{
  "norm_eps": 1e-05,
  "positions": "learned+rope",
  "parallel_block": false,
  "decay_shape": "sqrt"
}
Each number is 128 + 32 x the weight over its row's rms, rounded and kept within 0 to 255. Layers, rows and columns count from 0. The size above them is the row's rms in percent of the matrix's.

# layer 8 MLP down (transposed), 768x192, rms 0.0599, rows 169-179, columns 64-127
size [ 89 103  90 108  89 102  91 115  89  91 102]
[[152 163  73 153 101 207 140 132 166 108 193 116 136 166 179 127 163 173 137 140 107 152 144 171 116 174 107  94 105  98 108  84  92 137 114 146 211 141 137 154 108 131 158 102 151  95 151 113  83 101 160 144  97 174  85 134 115 145 133  71 127 162 165 139]
 [132 102 163  64 127 117 142 181 110 140 123 105 142  75 122 101 109 140 100 116 118 111 145  87 128  85  76 123 181 172 129 118 138 130 100 108 176 116  92 108  98 115  69  94 113 171 131 107  81 123  78 154 164 108 108 104 185  67 103 139 125 105 103 140]
 [142  85  62  89 145  74 159 100 103 138 135 144 114  93 119  94 138 153  99 149  76 172 117 151  96 134 111 123 143  91 106 199 113 142 122 169 124 123 157 112 186 130 153 145 164 109  98 194 150 110 119 158  97 146 124 130 135 148 140 112 158 125 188 109]
 [113 127 179 140 173 150 114 164 110 150 150 129  96  87  33 131 131  93 174 117 110  93 133  77 138 144 136 136  93  65 155 123  44  81 177  97 113 102 112 108 194  62 127 179 167 122 100 192 112 123 174 155 111 128 151  79 102  78 122 119 198  99 149 124]
 [127 127 183 181 165 206  90  92  98 116 168  98 130  89 176 115 112 149 158 141  97 109 147 152 139 126 128  88 117 175 130 138 188  81 102 132  96 159 103 109 115  77 132 178 106 100 130 121 108 167 140 148 142 147 126  94 217 110  98 155  87  57 160  94]
 [123 163 128 169 111 161 146 154 128 120 133 146  95 164  97 101 143 151 100 168  82 139 146  90  99  97 113 161 137 198 170 131 148 127  61 130 121 120 212 135 148 143 109  65 121  90  94  76 146 111 160 137 155 127  91 136 101 141 174 143 120 121 127 100]
 [115 167 185 147 179 136 146 148 138 130 113 184 112 141 167 101  92  96  85 171 148  85 143  87 149 155 102  76 113 119 177  92  88 172 183 126  87  87 186 188 107 199 151 100 124  95 127 131  81 144 110 180  86 150 194  95 147 135 121 164 129 138  61 101]
 [ 73  93 163  53 110 161  96 148 187 111 165 169 132 107  74 104 103 118 107 120 186 166 150  94 120 132 130 136 117 150 106 161  95 128  97 105 165 100 169  44 172 107  70 179 140 149 118 171 133 117 114 151 104 138 145 117 206 123  63 128  75 135  90 170]
 [102 146  90  98  87 119  59 110 147  78  99 192 146 146 102 105 194 143 115 117 164  75 114 145 161 142 146 144 138 104  96 132  86 145 159 109 155 157 112 120 134 161 103  98 108  94 159 111 132 151  93 137  84  76 152 116 168  89 137  88  90 146 155 181]
 [166 153 139  84  85 106 115 148  93 135 169 120 124 156 107 105 136 111 112 119 117 131 104  67 156 119 176 110 200 141  93 131 145 132  84 143 160 136 130 153  64 161 150 156 132 124 151 145 116  79 136 146 141 108 105 164 140  99  93 123 146 172 105 164]
 [143 156 129 116 169 152  96 127  94  62 162 127 154 140  68  87 124 159 151 170 102 135 164 121  86 107 109 114 113 115 185 163 167 147 148 133 126 171 212 155 135  86 144 123 149  95  92 151 135 147 114 134 109 159 138 119 111  97 139  97 140  96 113 186]]
# layer 8 MLP up, 768x192, rms 0.0599, rows 170-179, columns 64-127
size [ 98  93 108  96  98  96 102  91 101  98]
[[154 126 126 113  90  87 166 117 153 101 189 176 170 125 131 125 149 140 149 104 134 124 144  95 123 142 134 118 130 133 107 179 175 158 161 120  92  90 101 123 155 117 179 146 127  83 150 150 103 145 172 132 146 126 172 174  65  94 184 143  96 162 201 191]
 [ 84 141 130 152 140 122 109 153 160 116 120 128 161 184 154 191 127  64 109  78 117 123 116  98 149  53 125 201 132 174 144  79 104 116 117 136 102 171  71 131 129 180  99 112 130 147 109 114 173 134  96 104 180 154  88 163 145 151  75  92 147 138  74 157]
 [120 139 149 167 111 125 104 127 110  48 132 115 106 109  76 138 122  95 128  54 128  60 126  60 123  58 128  98 138 129 138 108 105 122 164 105  60  64 112 135 132  93 162 169 100 109 130 110  83 106 148 163  46 166 156 100 145 130  89 134 134  82 117  92]
 [ 98 117  89  73  82  57  81 143  90 163 134 146 153 127 115  98 128 121 158  84 141 160 105 144  86 133 134 135 132  55 132 134 111 197 105 152 155 120 162 117 127 137 153 144 220 148 115  96 165  79 143 109 187 141 155 133 120  97 114 137 171 144  94 166]
 [ 81 168  98 183 140 135 142 122 177  86 156 118 121 199  76  80 158 153 132 144 105 119 147  69 166 110 153 102 117 137 158 173 102 186 124  87 149 147 168 182 111 106 149 121 120  92  71 125 135 114 145 102 128 129 123  66 104  76 128 103 105 132 117 115]
 [140  75  70 134 181 136 105  61 111 122 137 140 184  90  95 170 188 150  96 101 116 155 134 113 128 120 158 157  66 146  93 133 149 130 149  88 103 135 113 128 116 112 130 119  90  99  93 123 102 148 119  62 129 117 119 137  94 157 170 195 131 122  99 163]
 [142 148 131  98 119 143 123 168 170 100 156 182 148 154 100  82 140 112 128 167 132 146  87 107 121 140  97 196 153  88 110 139 173 122 120  98  74 167 172  46 144  85 151 146 125 123  99 142 117 140 142 157 146 122 126 116 165 135 115 147  68 120 147 130]
 [107  62 148 166 112 142 158 191 148 174 136  82  68 135 176 162  98 139 143 107 113 148 110 162 109 107 126 141 154 106 165 117 104 155  89 114 105  87 123 134 125 124 165 157 193 129 130 142 121  93 125 120 152 151 156 105 163 110 128 130 163 146  82  93]
 [111 145  58 157 146 134 142 159 121 158 130  86  56 126 131 203 143 148  98 244  94 171 171 149 152 129 156 158 113 127 134 113 121 149 143  76 145 155 151 144 101 202  97 100 101 133  84 131  91 121 163 134 176 117 185 150  84  90 108 121 119 125 121  95]
 [140 123 178 149 116 119 114  61 148 113 150 124 150 155 132 139 113 169  75 152  57 101 112 105 119 116 120 129 141  77 152 194 160 134  74 121 121 158 199  83 152  49 156 111 116  85 121 126 104 138  98 114  83 162 162 122 185 141 122 123 119  94 112 122]]